Weights of a small transformer language model: width 256, value embeddings.
Each number is 128 + 32 x the weight over its row's rms, rounded and kept within 0 to 255. Layers, rows and columns count from 0. Numbers have three digits each. The size before them is the row's rms in percent of the matrix's.

# o: layer 2 attention output (transposed), 256x256, rms 0.168, rows 232-255, columns 128-255
# v: layer 2 attention value, 256x256, rms 0.104, rows 233-255, columns 128-255
# up: layer 2 MLP up, 768x256, rms 0.124, rows 0-28, columns 128-255
# down: layer 2 MLP down (transposed), 768x256, rms 0.0683, rows 0-28, columns 128-255
o232 098:072126130054120145145196140114160140140111092090133073147069084135179165126121144101126114141119144159115087134098107185113198164111170113147175147145124155194117147075157100104170132093131121145145162133101090114094139121115104150145136132106167121128162129056152069117146081103117099147125151112170138153117113120160134072149138174064157161145101158156076097113102155192126166120121
v233 089:037159084143155142106146130150081105201104083135148098083174145094131056145121146152080150196100103148095166110099093134162100131151121123099067163154126122187182141110121143099122095088129106190162177109105151117154137161090136078120107156105121163197111133134131118160143125145091094090124126120111068157151190072117078109113080136110084179171176196160126150090159097108092116135154
o233 099:134192160120179131173140163134131110042126176141140115172123155125093103099044137100086144129170089085106145104112175087118064076163058165172202103112138095117117175111167157178149133128060147104123153128173093100151084127135153122138107089088105133123116144107178138128141180062110116135133131165145116087081110130228184125097161160087141173115100146139098113194118139144101125095153
v234 094:158192125120101159134123117204123141138155101089137107098133127159106106175140131087198115165187186158122141148129105186127152139140128140184131111161051151127096119121056124154136118127139142117098078126124107133079128104125146077175113063134115096127105124089149097165157119185123158101175090158138112088113097162113157118125125132128108135161127144105179107150102165108130171205139
o234 105:159100142156108135126124162127144090118153132123178127163102144136142184161134120124080132171112140167101152158100188103158133132134070204096157097113128148081121042089120115141155125152082112099104132104125153122122100203089098112106133134126092102179138149105145130129134104108185098110143105125117087078119145120108193041168107154126121153032103096110090213169209096128181133115117
v235 104:099124165050142075110102148155207126095073168133130161216115119186189106101067123102076163138089115154157135071184116123103129094123150183020128078165151120136112154148136168135123168107125123103156186160107107134103145069140126091161162167138143119186140161161088096134096174147091098144215149158129109126084121100123047097098127135116154163131155137100175172112102148136198094120166
o235 092:091157125086118146127134091122118146177168102125120098041086191116093028102155105162104096078122103106075088109104169079114104138055131141132165136093140108136134123130110093193064119124163103107117143169120137113113149195112078169165171185144097085059145129123179157136122121025140133114148150191154153105106120088112061095114143127126163118103147102145136153116114133116119117162147
v236 107:128081080147144142149121115123053106133121111112131098098100120134102100069142146097082105091137146069133099134106065111095133115197138128120147188145101158121064129137094082125121150113111094103128126158185124150122120124118115126159158085145110102063104161085112133095107068144156124158087142112121118082101145113147083118106134126133133111112133128123122185143048170171206163141179
o236 100:151095088186160109142088118130159163149132159094188125137106192130163127121079183120107161126129215188118120119080096135076101139145161145103123140138097157147171123147128132122117154134117144150093134093135149103162116148120053119131089120160120187140123012171107108102117134146132108131148142169132104090121184134117121065159169112196068180174178135101152186094147146150115135145133
v237 099:089110139116117102128179022066133196088149101126171152113101154109100113095085106163083140103100087196181107128137114154154099165109085101155153136120124127091086224097120176142110184139088112150120119114158103116136198173114168105100142106090126137107144093116069097155116115165154131146138091164114085134109107130104075109111155126123155086110132164142094106163113170109098111087105
o237 097:144077104161124155178140099190116143158136138194152134158095129136131123118089132093151114102096167113202122105102108170158098133106095166141131148157111101040082155088135122101135144144179126194128179172117118096130103115145173119123105143131121112121099082135159089164085147153131065138113198091148080151117108112176051105134102103092124039105129193131157137061153112113147140146071
v238 093:106117156156101122085108103119142105081118130136154105111134119180117061141133106092100153129163106093144126164111112107058164115132136102131186136095195113177089111133105088185141160100129185081148107128199137143109118125116160137115116085162114210048148117118153147131123132144167105048069104116157169090097128138126067159135142104098100178184157153171097161137108176110122062109082
o238 093:068091116126096082103142137144171149114105134201128068141097115101138093099219129092114110122125140109175119107149104139154131104184098138098112146139134138125093128128079147108125112112138165110167157180168176075140135155135133132125164112160202079128170148144095144114198183157116110180100091192154109106110110107084160072128104077077111124115119121111124119163087133145131090122148
v239 098:085106176096124135187099172158099121089097133115127164109167181067123178165184129080100096097133142145149106108106158039117103134127104119164135150118113086097130084146158138150132099160156156131165065137166154147072125155108072143123051080192133160133144129179143123069105121129136083134078126136134117173153115197138106105105188146134128144131097123135086055122166162112142105103129
o239 094:072118100135123090109069104123124088114110063166130072149226113101224132142058187080167095123107093090122140114165119141119094153103113164086125090146126106151132156107077130115139131160124107112067096115123130092208179135162103123146068118077117110128147117138161160088110134125108057134129137067152129131111164147121104145114192122140101153057143115172215066083176123088150098168092
v240 106:128130184090108135121134141119180142116107170070143142071084107156142145167145169112136142196100127152136083092120117108090094123134173154133114159095140156107159116137145134107149141103140152154140112156122175159083133148167077138155216138116150115094108138173125132134143095154158150106123113122157122087049073196112126093137119129134111067113120095208097117142174144084191106187127
o240 100:064082097075099090108096168139083136179079125173110177122173179130121100071098090085131090112100113081147139171158140083063190080096126112118147112123167095175168179111127116129090123154094194170173111124114113121103117160117116099125085143131112182158097119081098197138144177126131175149127104095114096098121106045091140123192084100087205191139111129138127133081112148089168159113080
v241 088:129066150140148111135114193100162194102085072119092078127096170093095122138224118118106098135148197123136109143091156130162114118100141178047143119103160218138112091145163166140133102139128137144159069136105113103138186166115118129084152113126156150136133153122117193120106165125133134154186106138157118111197102158201151149147140189133120162113113144150153153143130157114159203127082
o241 099:149139159217117115118128118168099082144090190184128109171139086113112107113168105108101133138110142137139116100109155099164181136134152136143082146154104158117110153080121129114089063125096191128159099195133072089141156112095125109114130118172087193107150104128106179125112095094076163165111112136176173148200144139139094100104109159098090089121115136185104141136101192136101120084130
v242 102:115125185119123127099095113107126114156126129084153114133110103163128156105117121163138144166105138170137176148141087104106205109108097132134191116143128110120152188143132136091149109123049104153215104185161143108097071117119109193173146123157104156137163163130104164070112132127134142061111133145131075177108181130057107173125112111166179137149116129148174120131147167158127111082111
o242 095:098158134121143118137164069108116169123191178113120112155181134136177088075149110124140124128031153088137124146144091118136119149188107110093118146145132092160151047041135128088121124126187178151129145130083122161107160150146179158152133144079162120146103134101139143161104155139129124112125066125106167156095159102140104106126206157127119083105133106110126115168141211110117155128120
v243 096:125156163109144097155107172109178136160125138140147073173123123125150131164157113110087091217169084044125140119136160149123122151108084100115135134111121148103100115112153136080116113189134143124106087141085152105181106058105108139143125104124126180207151162133125163139063183099131159070116145085104165180128113112093110069135159112131053169145198102108111114119122112197209152164150
o243 095:146161134150117096157124123148168114115113089120202147062128138185125181075150156147115060119145080107081154083107134129132116121164144099161147183192166147132097129111153188116111145150111168157141149118171108119168090160135090110111177109095162127125115116156101171077114116105064159143101147131106163114152134173143123042141062127108093167108131110155095144107088163093086090056149
v244 115:135093072078102114054185099105133151175169167158107133128139045138104152131100059172144131133193101092134131132105129109183175096161144090168152134133134182036108179110098173134150098091124174157151144123152120103091150155163093134167133107128134033143143167156148073147149089121100091158199119136162135143181139083099101138105132114152173131158105133116135069146137090146099161119143
o244 099:097065113157103189097183172184153185149073202082091096121175161125143105152113167128129113160118102113103096114153086128154127129064149207149158157175100191127197151149139102190162110129156123142154140124141139108098121162115104166160152073108109122185145105089138131119144093098170069132041080095124086123183129105110170102125134140134104114125119155093140130120120120118115093165115
v245 095:155146138152112177130173160098100162128130095145133133088120167140063123147099176068121127121127132117120114161120155114097147079171158130073115118084144140115189158156143158152154086096174150192178136105120119109182075133153105099121156066152096153156173138080128148119160141175050157168134109160081121088199176120092127102076165092097151175113094089089159101128077120105153140139110
o245 094:126146082150145145150172083181089140066138137114139078098141073139172118051120163153136132084116117146138116124147137096122164105172134126116123090150164087149145117127176122083107136176115137160156131092109112107152156095097108145158078131105161149177127121172185073049093087077102152140087095141155110151109121087107128152089089075172139186167168107122108147143103097161118123154143
v246 100:202128131199120178070149085116135113108091150119215134134120135141109069116152137126212080173129088128127066171137113133131098111146139069189148161069080075136094175152111142090085113084160147127116137111122142128122147121164070098095101144156121177121089134128153126063102081181078125109130104106158083147116129132157155139141063126074149156144131164146119095103111160117123102123116
o246 101:089160140096143114109156107129107172117119099146160143093080158127139084146111075145092179128208128169093156088109136214129092154104126128110131102155179160095149062118151161120104171157144131175083137145058134136088087144120170110150089132104092113118118112102168141123126135105121158117113112112113141123131104135118153149064132107157130156118141155070082113122195119183141133141157
v247 103:060122070054156098123214136120064154110076126164125152115082187097156169141139113179140119151072150096109105115080110153102155149136148121149121111163109139126114122186149122119099160117131084058119083127149098113126142121140142092136108115113164160150111207105113068114117147164145125088130116167087154144140082094182129096098075117075145104182136099085144145121119089132143203106106
o247 098:126118123138135157153108129120125128086172145108127168153127103132110110182111148144158135125109093144186197155107145129184146121109178085127135138140122137135150196135076144107145101118094079197172107129064162075110118144093092112190112158115118152199098087147161154176057128096122094130161127141143140077143162090080136126070103161121116162124080146129108146143105174169150098151104
v248 095:153192146180133099128139146080096118146083097049165093179092131169142097152092120116182140156114132157097057111193167097126130065139153102116164143133106128161148129188168174146155117100171125199157178183093111135191113151119153168113135100089146128119141100165109133126094163140105113121150089123125133194124123103122118129114182088138108171134103100134091116064129054081114125163136
o248 093:146182137200106130127116097093098160183151099129102114084196088139106108103092144153086192059100164134119157123101098130145115181132095174160149092112163136120114186197158115123120078101147109129072148143143144097146158108093154171079113137095173111124122108080074207169194106160121115125077189128096150138127187121164186165150146115189072135119161102164111152139111106110147120109110
v249 094:082154084168158159151041152131127087095115132117173165129151150198161125159138131083155126144086189144168116055102163090141176133085108159088123130162091080065111107123163115102190125174096112104088136109137159082155098087116155130145134085102121156118065163090137142153124153116166186148064127145136163113099145099096115118113097107145110149129119169172180106086142101109140147113126
o249 089:114124121184136106109101136148111163144172083127092154201131120047172079132159083130192186107173151145136103141067098141106151129199100144180134120172100112156151120128131058152056139107133111161161116113179136096135142178106094050126187161087139168146125091136162141160176078147124135095127120131147160146125146177127093172102165133097169153083132094079135138055123154092099094168110
v250 104:033096094135063049118106147183154112123127124076111140128109106090174139073092196139131132144116141181088074122110123088148141182115075145171103140153133124120132096065161133079149154133128115155133172204137130145139130131094093090129116159130145176123098149126108074200108172133170135163126125139150158112127115082149061099105075092110076164193160130165181111117152100098127171125149
o250 096:159128116133103122073125104161139087168194134124106103100115069095122103093090169108103133075091115149115097080108150187135118113161158110130097069142114078156211117092133132096137077104157131100102150150146144181137108109129139108161123118180157127148136162096138164153141152122108138138148199120044157117084172108166153128100119163147125091121139129096111130163150116114140109073047
v251 102:146110128154093134156176103154159134085107081172098103113065210146162127175170132099100110172148082139130053145149180117133166118100135149104162130107103131115163107074102136104125066108169128126105107156074083099143190166107144136107128073132160135143120097093061096159071150147123093112136116173112152095087099107123111090122075195164121120120133131110171154114177143137135075100132
o251 094:145100137123103098143162057117152137096186209157175149083143100156122133168072130125144069121110128111114097149085103128096098077123144144088116176125105144148172103126153146133189093107149061190118099144116159209106092143136151066135110145138138135158140135161152101116156101142108132149166185133132159168145058122102087094149144164120104099095159117138126141108185129134142125121174
v252 098:158155093104154158146130112114157185147057095135115120123151200199141186136221134121186082128152151120114080123120119142092116117108131190147088163126160130124161126168125111156167108174123098117156140157141237107114155125057086121129079039116104121096180134098148136128103144148185137119000144098105141169127155153140179185160114181171101137108147195118159148086110085084157091107149
o252 097:147135161172151145150160128116114113157116199144159148155088160119097073145124182128134147163092139112127213123158147140115113124173113137156109108044151103135151080108130169141111157062137055177094097081109115141103039156043086100155170131120138154108197121112123119106095133124083120084115136045103133131161086161178075156176139139078116136098134198121110089116145121115142154121122
v253 103:079169150145131128141110179144150099089094149137115170044130123176163124109132110109139091074147117128133065125140154177128155103113132148118134114185105098118165125053130081147191084132179093116129099128115100072103139132131185163116217144098139132200120168132110147125100127139166159113125140113196145096107136080065131125121124096156161130146104115181162088153126150134113160121109
o253 092:166119160090114131119136180191130171141079158170147153129158145126184094115085139162108089094064119074074113095166114144174082141118137122146123101114104156179136111128155154154116124147112113115131111049127157097132178134124118106059150108136117126071135082194127131148134044148095113118116144099071186113045095066182150145108136081157111078113127062188123055125152171188162133116092
v254 096:202116061131141097047094142122136098148151117113136111134155123168168117116219159127060159058140120122114124105130170114108126119135117102157176101136060102158160120105158140074129144119125152102101150152077164155170119165096127131137147076101175185136220107138146105079077138131107158115070189152159127119095125133110201108121069150143115116151106159153169142121136151089123181122140
o254 099:093050138106063157172177150187145103137099149178155070133153098125116170111127111078151149093179135065156109155149150129112144137182172129172136105131146160136165088143100153179104133133134119142121138120161176117104148086153070111142155126077130090123177161095170133081086181144124161086078155100144149167123148179140177132175160141122132077133136104104124127151136148128123136084160
v255 090:136152108128114096103135051115072153130150066083104026138112173122154140065175107160076133108189116144135153126141114077090121093137107124095130127070161091102143127106146142162129104174117109137152096155101196153079140132135156104117138103133127162117114148082086125176148144139161124114107106139168125100058139053142085132166107129140127116105090100178116076170112115160159111124082
o255 090:139108124139125144127118214114077120139095159150117133176127132110151102087120082121173118071061108158071086137125110148106098129185105085110141184241127122084124143137070124089210127143147115107081124138157140153046108140114141143119110146137096101143150119192131112124141171079141151166156167149112099140179096139132117147169080098078078136154145084107116109101138147097098086175130
up0 090:130134123152126123102200154087131122063128140084120161125126091147205063188118104147108117142161103103119115134105155189106118124142165039169110135151140113050139178067168165092130200082131165130147175141156242129200094133174114081120104100080145070099119120137121156103126198146096108121191107128129149119075119124088146121117097060115114082097118102118132116156106132136124099122107
down0 104:092216127128120153156095097121112154114072149156122106093117112083115079101164078144108083087153156158100184087123114073153135140149148081172139154089113123117163150138145157082059136156168123158125169120136171107150176094128073158151149184140141098075172110117125164154100090057092156095146107085090138126137093083145173078059133071083132076137127207123166142114116105109136157110182
up1 085:068152126089133117142079195171139060109099145145178082056132142099170147179171137156149105136087202107127116118138143129098109118167120133103133168122115065132103122140156163097054127162098068143079125153124200145125072170109153099156181120158117178123128151097188071116129164118145135131103152153094171166111171138136081189141120150177068146103145095113143153129135134139102120192126
down1 084:125200058098092114084150135147101152154104077115136152129120171142178108082154173121156162097133115042124126073142146057145132124100108077162084111154093133088147145163135154114143133086146096123127109090128121142165147135136168144161129149109099103162087141116077204117144170108192087143105094098141118181063122146128102086138135076172092126080105115126112091068103098145145090140118
up2 103:140074128142089058116105093167128116139206118132123149110092152123120111124140125119165168129176132166074209169094161122084109065144154087169095079144124111094107085084107102078164076172184132102131154109118194109141209140189114159130129126133070097124146104099096135180119126150144119160125155133127153155111120079121166068152119179129142129080190175102120149143152159139133125070102
down2 096:112111115168122132091124207179134146167117159149137105078082104162122158124107137167113143121112095117119146168133142179128143121122109159194068174209146130110102131112199070195145120127155121108109134072173166048121110166153145152155137169110118175132174113118119212134115124118148087175164094122047100163131198126097150118141154163147089103158142145096132159147110181127113151071160
up3 105:110153148145132129105112106090137048089142124111157113200162126071144166093131121180100127176117126122135167092121142123183143096108145119119035090128104115155171157105087145104183137167142163105120138123148131119134130150125150154075096111101178103111188122155096135232059112154157112135143163166105145066150141101156113140135125187117075128148102116107184086154134149115166111111170
down3 097:190166148099146099148131107141133226127163122101147138139148099112150122096141138105169159148173120143193140136164115145060143115169086121100072086097136177155149045169070148159129120183124114159103078136116121107108132139076146160110156160127072098122108176092060194099125137106136111116132133083142129173110156147163140093155152148158125122109142149134140199125129088118120160179126
up4 109:168144110146116151128154148132125075167169116082094140184154187074060121117160116145072117217106088092074118129139114155119142118114134103077107083077102114116137120065155146147159117130165190086144163145173111114089146119146163145122174164140057100088181150131195161111092146123124168106090108118226072110092117139116182137148108187097144083096111103144149103137147092071183161134141
down4 098:141172165079128068109188152148102180173114174144124101126118084115147173126139187160183155139108152095178092138151161159103131100093170116177154162131154128202138124145147084153137079160165113074092132122128127149130155107100126155163132061165140101121177153137061109161087097142129169121128223155079102113136168120154166165092127153085117181141132082133034177092135166115133175152147
up5 085:148130106140114130164117115128169165113193121142122132104089105155045137150135156107139172146142084115160164085163151106144131100104131135124126099120132152171095112092104115137177120167146099086125081144141144148095142080133142192116112143137155143156072151132116136157121162057102139140123079176075141183156183131103144075118145090023076182121164127183220156141103112077116143195099
down5 103:148121082075092123132152122085172145140058162118144169125078082137101181152104124153136169117182154137099139099124135073141134134141093132115119136141134123045143145132111149104129167207134110213084130140186204121087142134080151158166138081148117085204180156137141133098127127070169103102138145117147130116174133164131140170161187101144134159153096114117102209138107103127166125102130
up6 093:096129128089095133142077087119121139166159171136076152135160092069125087096135106109158098092094082125147041100162133206144131123130129140162115149049146137138116118199095119121149108158143152120101182124101128117122192126111116088111145088118089175133089136090156180138150094198168095186109118155086169130128174097165102159119104159178130166143115120053138144163136182127138167067081
down6 095:108090117164168183148101158183125116145150093103104137106081073089162073130119090149139166121165103127124089094081134104166160081154150158129136118126059078190102069205146071164107160191116120105163113173098163114178084121076177134098150128102104122146170124086116114139166127138090136066140086138202091102148137104176062127103190087106129126128178144115082083138129199148211134197178
up7 108:095175079163192165082121147100104125110103093113073160086094133151156106136092086112096156091147124174185117088109206144171102143121124149167138134069187135152153178147127127148181131145136104110138120134175114136144100090113165093133119075116148106074116190164160143113120130099134110080088166086092131093108138176155092092102097162087079103166111147133157072129132138115140138073137
down7 106:142076097124116099173081103175124152173091166098126194111097085120089050082128112080064130126060171163168094161116102144118128158142164148110159166130120128164165109148110084140170139133116134116164053144128122155121124123183169093107107135136136126083122072184148158110147120096205136119121155078074075104181110119166168078149132162076189139110129125093158136127127155143123146144105
up8 110:117143125176121095168105108135078128203131155155179129138126104159106099179148112152044153122181151131149155117139125120142110152082087103132112138146130129153125102152135137137123058114099140189145120177152156131123195099153084138146104167111105145122165150142112124115123128145127125159149122092162111113136153083156079101149190133102173147127136128087163097138112092091087185078149
down8 102:163074115108136164151190140079142087169122155127099092108136134178177150114157098118173084097120079160073163109146096108112048103122099084134159107100099178087157155130071124078169119141130137101117158120118132128171104133173085142155147149105087086092089130158118091177186103146155109094136108139158100067126088061116132155094142147092188087145151117129147121103153157122097123111132
up9 105:140148135092170147063127173138158127149141091151101121220127120167134169160169103082131144149169189148121073121071149112173176144168138154087136102087120092149154186131069145115112136131100137129117159177159128095164184138142123071088189142094197077125115120113108119111072121142113111100161091138165111156139149125119102125118147172169140168153118065167112155179145103140162151135187
down9 102:150121100116086124123108074118181133109141084147119116106125104114134109049090112138119164134128149147183151110151117113096195125110105103179150116197202146086155092192181186120114156154164193168106125179182108140128104080107108103160116154172119128149166138194135160088106108137071119142120114162108129146166189124174169133188134077203112107147102090121128093084084107106162100155158
up10 107:146117148122161149132118047136112142155154131088150148124167128076177107172119130116171224131186087136168153088102120085115128167173130149154111130140131143189100113139122121064115123132120104152202168026119170164175149148136171150151092064127147072043140124109156171143165046131135125155127134103157137101095117107165116110142122137147130115117113114176103114114146124132134152089173
down10 100:153129086159132103141094112150149110161088135148119130138147064121150178138153147162135113182159096152162180048117149138127161147130158112116061166116138109194102100143117129155052172083170142170189085158134122183124159101131148162060094110168152084108104127146141150180021136126140149092151104103122132084089077122104135132099130097132081164161104125115065114153156088058155067131116
up11 108:151119055138164131154092196142130137177100093146129148114108167124123103134184134124124088173099140167176116150127051085093120077160118061140115123055136123139153149119081068127055084133154145127136116153125128128109193136113117172091097124087100100127098120111104139095101144188082145154121163099120147098140090091175154111142120123113094144118179091184137133152131073100143173151074
down11 096:093127130138079098177054161112141117091123117071128128136098162135144122207144118188063101156129185142071130162117123102120143109089096114132161105150140113144124120133175143174096195144145117133126138094124187145147119162117068159163099181164151147123106048141091170111162130131127103060083127116142112066147083142142144142220122153135147141141139120207123116090102149113125110155166
up12 093:118116194062135102138117100118081163118149134125135178127094159129156179154146151108159055133163132104122095171178126155170143104164179140085155058151136148146126111138162069135127125156133108070119101127133150106197142120125109098127227233121124130165109133123114148093104114158163143111094127144132093115132181135127076084118134121175073099132057138110163174149128137083126088162138
down12 097:168129131107137133107132141094160154038133171110128127123084132136099125131113127132155138162099095151109158157098125177186107125204124138121121138167173123115115104145124127097075175146164092152126185117156121068121108184089144101126141131120151162114110170096152111167146160094190144140073101127126098193145122063134158189146137157072173116125186105082139118123116092176132144103140
up13 104:153162072101145186091107139177099166138076136125113129103152167146116170140083138117098083169181121071140108072134157115162114135070102160099105160114092099109163154179138150108103120085128165070063139165142097120176125190143116106124090128106162144135132084182141171097184136157152117107143121116193161165162147204129125194154160112153105114060115121141146160129115134142106156145151
down13 099:124085093126132112138183093161160177143172100118109149173113135110135076110130128160123094211140134123115103122166180106083089136093143051157135138126089175144130089088086139114132127120099189162133150166099168116103128114134162174147148120151104157122159051149125181137171146172168177074104153140123128164138121073149126115167102151143133091129068115188118106115117114165142071127154
up14 086:141190077132112141127123087123144141169131135230162137140087126118090168099154177077136126105068134134126095080106128102109105137120191162173124143050138126114171099173126150130130095134127159083079190100175120117123127112160142168116110110102179074076132149086159119136122147197103175133074125091137100130108152121102119085166102174129052105128105126116168139146127103117128138143141
down14 088:130160168139140122121119108062119172150102063121112092147130134131111153124064106177108070126131127144183112159163068163178156172120111117161127112083188051143102123066149195173161182147102123120106083056112121149167164154082174108072144140131113170128106136138163145144069125116166113183128072115133090166128118160150089111115066095150088146125105162136114164139115163153100084090200
up15 103:111128132123168147095148103148167164157157097108088134176205121056135119130122090101143176127146161127161054133122123201107122061100134094148133125124158160163122166153107188076110168141085179140173151136115106172102131125129123153106093097131096132102161123089122142136098180103139151122099099117121133192132138098077135132063147170107127185103186167172128074109074133136145149106132
down15 100:127164160166091113127128095116135156069106198135166158105060107105164105099119169157132092181115148095167124129162116160083081110104095119108107157044097126114106149159116141126176171104102156102146094125090080152050145147116130149129120112131124117128061166151123086132125146128126082077166117089134120109102073103115109129120125125164112122183174131183149101119123105110140174178123
up16 094:125153086146150146101148091138136087102139139177056121124098156113143158161139151152133136110120166167162093102123138141088119128126102146125154090147089155114108140100144104194196091126129110092175169145142138192091120126165088124128124046106140095154083058142184137135223131103128096124068134168156197116071084109142135098145120155163134123173133115115149118158080116097138147159124
down16 091:131112114177118061152129130155102166138118156088109139059115117121129133168164113127171196177079114163165139161138077117177150100100131146126164096106130100149115142089121108147130137127141078133107082095109117142151085161170179113122184142139124101099089131131077103114181083069150121106104121167093125106095097093144109134109146065141085103139067157101120171183175111075110111163105
up17 100:131125073144159155119170151112122150114116118147168103123132117089161137140051189154094124190101104116120099123124077120120098151166046158100087183157130179143120087125117162134099090139179138163128088168087215163112158107141086115067146117137131177147092098142134111144128152106191185129142102151122124103113121105172217165132107106165161114141138119118076125187121065144108146078083
down17 091:153180079134111088100118129170135055102084120147107094129111163162120140186084117158126093084175094104119140135172089124155149147151134176144143074144169160163123130144109081095094080065182104146055143138112155075126109158154134131105112173139143138076139071088168109178178069107136137090101136133137094155149170121115097103125149058152129148141096163143167170217116117102120113133131
up18 093:125077122111123110063170179161119080145075150092154085098132059155089155128168149122155108137159169133163123158141149121109064120183139120104114099124051123117094215120150139162125122136052102141067115159135151120142084148175065128099102163110118078155130114179091067163117125128120152168107097071141101111098173111157101152153083103134170117134184163100197107122099095049205133081166
down18 086:100036138137157054123115098077117148105078120162121082141115117128184188185111165128185123133125128100103099112112100070146123179124080163135112108105117105165092093160122083184069140072070117165162114136088079084119078126115126140140065095185148111123148180155153105159138135128154099113113098087116104127144113143143115117075139152180140164127099108102116112168111125185106096080118
up19 089:139117145115123120084114126104126123170126162171163113170092160112121138140114088130166114146155092161116101074072139138130145161131114101117065100147132089103133164095123125137109164153186113101053105161158109140131180143136132094136167173156137151162086150136154173111180095115131097169174147116124153121220137131095089074180095089147136148175112142081138067077167115149072108121130
down19 094:055117089105111148177117116147116161126140113168172109120129151125212153090172117117080071088105104108116150146172145144109092131113128137115198133131087195147189042195092149123118090092125126084131209155117101146111153067106107170107113127145075122132125162185124103156159103071088194107136161112100126135102150134121184148212138081072107152044147094170098124091114092084138110176122
up20 098:123120130087155087137146061091082171134115100083175171137144108136120124107123126182111131109154183147168099117162159121035118091116126167084141135117134062134171180145144156058113123091180079137137104120095112125089122131096126112107158138065080156186139085136128090157133106140129186118123087123098127188144111195159072115126105122138190105176115075119176101124110149061123137139128
down20 101:145165114165121119070144152205168062168135094087088147095116105070143191103111094114096175185143161091107148156073109163156148101141178109163134133135089136129122133173132054141097141136138098106160220164047123107159123061096128188176123119178135125080149114071164129073171136132151126067143161107146123083156185090168142134167148118169092124169092162130066091122107145096135101088129
up21 094:176140149125161106135137093158137169209136090189115103077096069075122161087120117102127168139121125151108147088134122100059100137126099118141173178113097102147059099069124126112144102136180117081079180171152153129096095093156115136164114148111195133051160126131128123128085103180078088170108179136122063154115120148148107098141129235130129087094131122080125145118092077105159139130127
down21 091:141088132093148194028150162115110111123142157124124238191083159149118119145167140076115189102176072156097147170122164092125132176168094124146095109100159172139148243129159118105200142110121122156104124125160150115155155162064158124150122146131127103176116118110117111136127108128103111123188102140146102120119137106109128156168168165143113099122145067192135183124117123130066172034150
up22 105:101123156104108105139083141171123131091095134082129166140116190155126086142131127114167137108144127099109109156163070156120125130120115111179119091123128174178159115132126142123121111134149046106093140122080170162134107126107168097150100121109174138092160100114094117152127202134110064074128102135087151113176145098132126159107068037102151142087186132069124147130132134095096068094144
down22 099:142113117093166106132170156157148193119089183154155147091131103118086102113121113111156125130091134086057158179159075094079150032174110072132154171099137157126098154115100151139132145164173074135152133095187118139118138185152119147163153068134095175107150213108149146127103100154110094134108080131124122128092140107135175126110117093156140124122184115088148153142191152146176140165177
up23 103:151109097132130145102128121114091170171147147136113117183090073205079131112135135085179135180120077185123152094096192146138122180108199097115101133117133152080118141102165165096147159093122139139154173178145160087137105178130084080154171114161139176094087133169148135160118174132145158106108094118120103207083145130137149163127126169097143166117168183152139121141077137153113132149117
down23 105:121146138170090069161130100144129149086136163144122080139128161097110069170164138121186088142080118144178149140106158103093152188124126119170146167113048140122119070131106093120122148173088113178173103070097098114178125125126112182103141116105105122099124139139121089115182082066141174137174143133119124096153173144193141102143133163124145107144102106089119135084135114150145160136157
up24 106:163082118146113162138132158143160100123111112155097067063142135095158133128071156093116139098123131194108118151125169153153103135178109131110141194148141091124115157185148150091187132135118083117119119147154185106105110120121003074097147144140116153095120051101124128169120148133066117191179147157120086164108151114099110144118114127133107165184053136082095114134117179127131135125192
down24 104:167132107084069127111154140116138155064159135147083145107130109111135155128138113141135098082220125157172177154091066177056148131174122169127155135091182108161108096115132151088142084151129179144086159126088132042143135162183156105104130106151126101149118147138209112124125088147128149183086123128131096132104059171161123139090131147136133175182169126099166125124116145168141167132175
up25 115:068142099124056159120130095089119136211179100102151102167142114096157166167116106176106145141164123075158081121114104128136147166183163143138114170150137154150096160120082126127141129113114062157102116143145074101125156120185122124131154157144161158130156149144186142080195083156135110103122194140157118146152136133096156108104104103114162196136122200123203081124076119140160189198169
down25 106:139200123175166176086147090143155095157113168115117108126180158139093167100088115176192116134120130116117116117131111135172133197164105151157141108173098176137120127152106166129163164168166122130134146177107112161110101080159106029115135138166149140118115137170105170116178130129134119102119092155143100131096126124216074102110171120042129179171133123124153179090170126125149178141072
up26 108:124181131112102173171131171161099165151143135092100122108186164088118125165131149080170194129141182131107094137168134182113128152183183124145178143103078217096109085123163097202096049138162122118088176150120157133132130148136135158146142130125136142072126164147156090117143116140130126111091119119070112094129128095091132192124167130070108097086107103117124106092174096079089057164137
down26 107:133163063121126127135130102114147155196120111109163107129074125107102134141185076133142156103172097182079157152098113070142096102148047087151124110096160169131169143174058124106123120157133107113107104074114164131085084194146174139100127120134122121111106158185126055105137177130119130113187147156168192128165058157122123148180152120150114074076139109157102094110173149097139172144150
up27 105:178154128135114090082096143062079120144197125160136137147104142141056143120103166128070135114115088136137077128149089151100106184100102097136063120068106150130052129150114117121144119159150143134105075116070092129163124157140128101055127102105112106186174112139088120134170150065171113133069137125161143153093117114145098146089166101132111100157097117146178125095136162104169066145139
down27 100:143127122084117140088115147116125234139071174149147129179132112122085138153168164117144147099114139173145132073134084075100055153073112139181096182171157075114151156058112162131157121090193133146149101126140094101163145143099164081091173130183097093151162126101188160063145120156122086180113102102218112112133099125178100133109182185173112134113076109135157109127109102130169131165160
up28 100:089089155172124139170129107142126166149131135119165084161135130103177125093195127112094138136102143116174168117123111183146137157111105163123147091110162079109052136154065131081135100098136085107101143095124065187082067105134157163127120085059094175095128153109118131083202116097132075136124179095190180127095106157110169156139110083067069112144124148157101074118163096120123131132103
down28 097:085163155130141077095181131077160162091177162133057131135177162155140173151078160132094201133148159115147108141063116139171051092128134080069137118078113127134113124127114070096091110154072107099179157111100145122124137156108101134144159141118148120092155094168129123130101129072105091145130145106163173138112166106078178165179230161120097155103120142101157104072158069068142123136138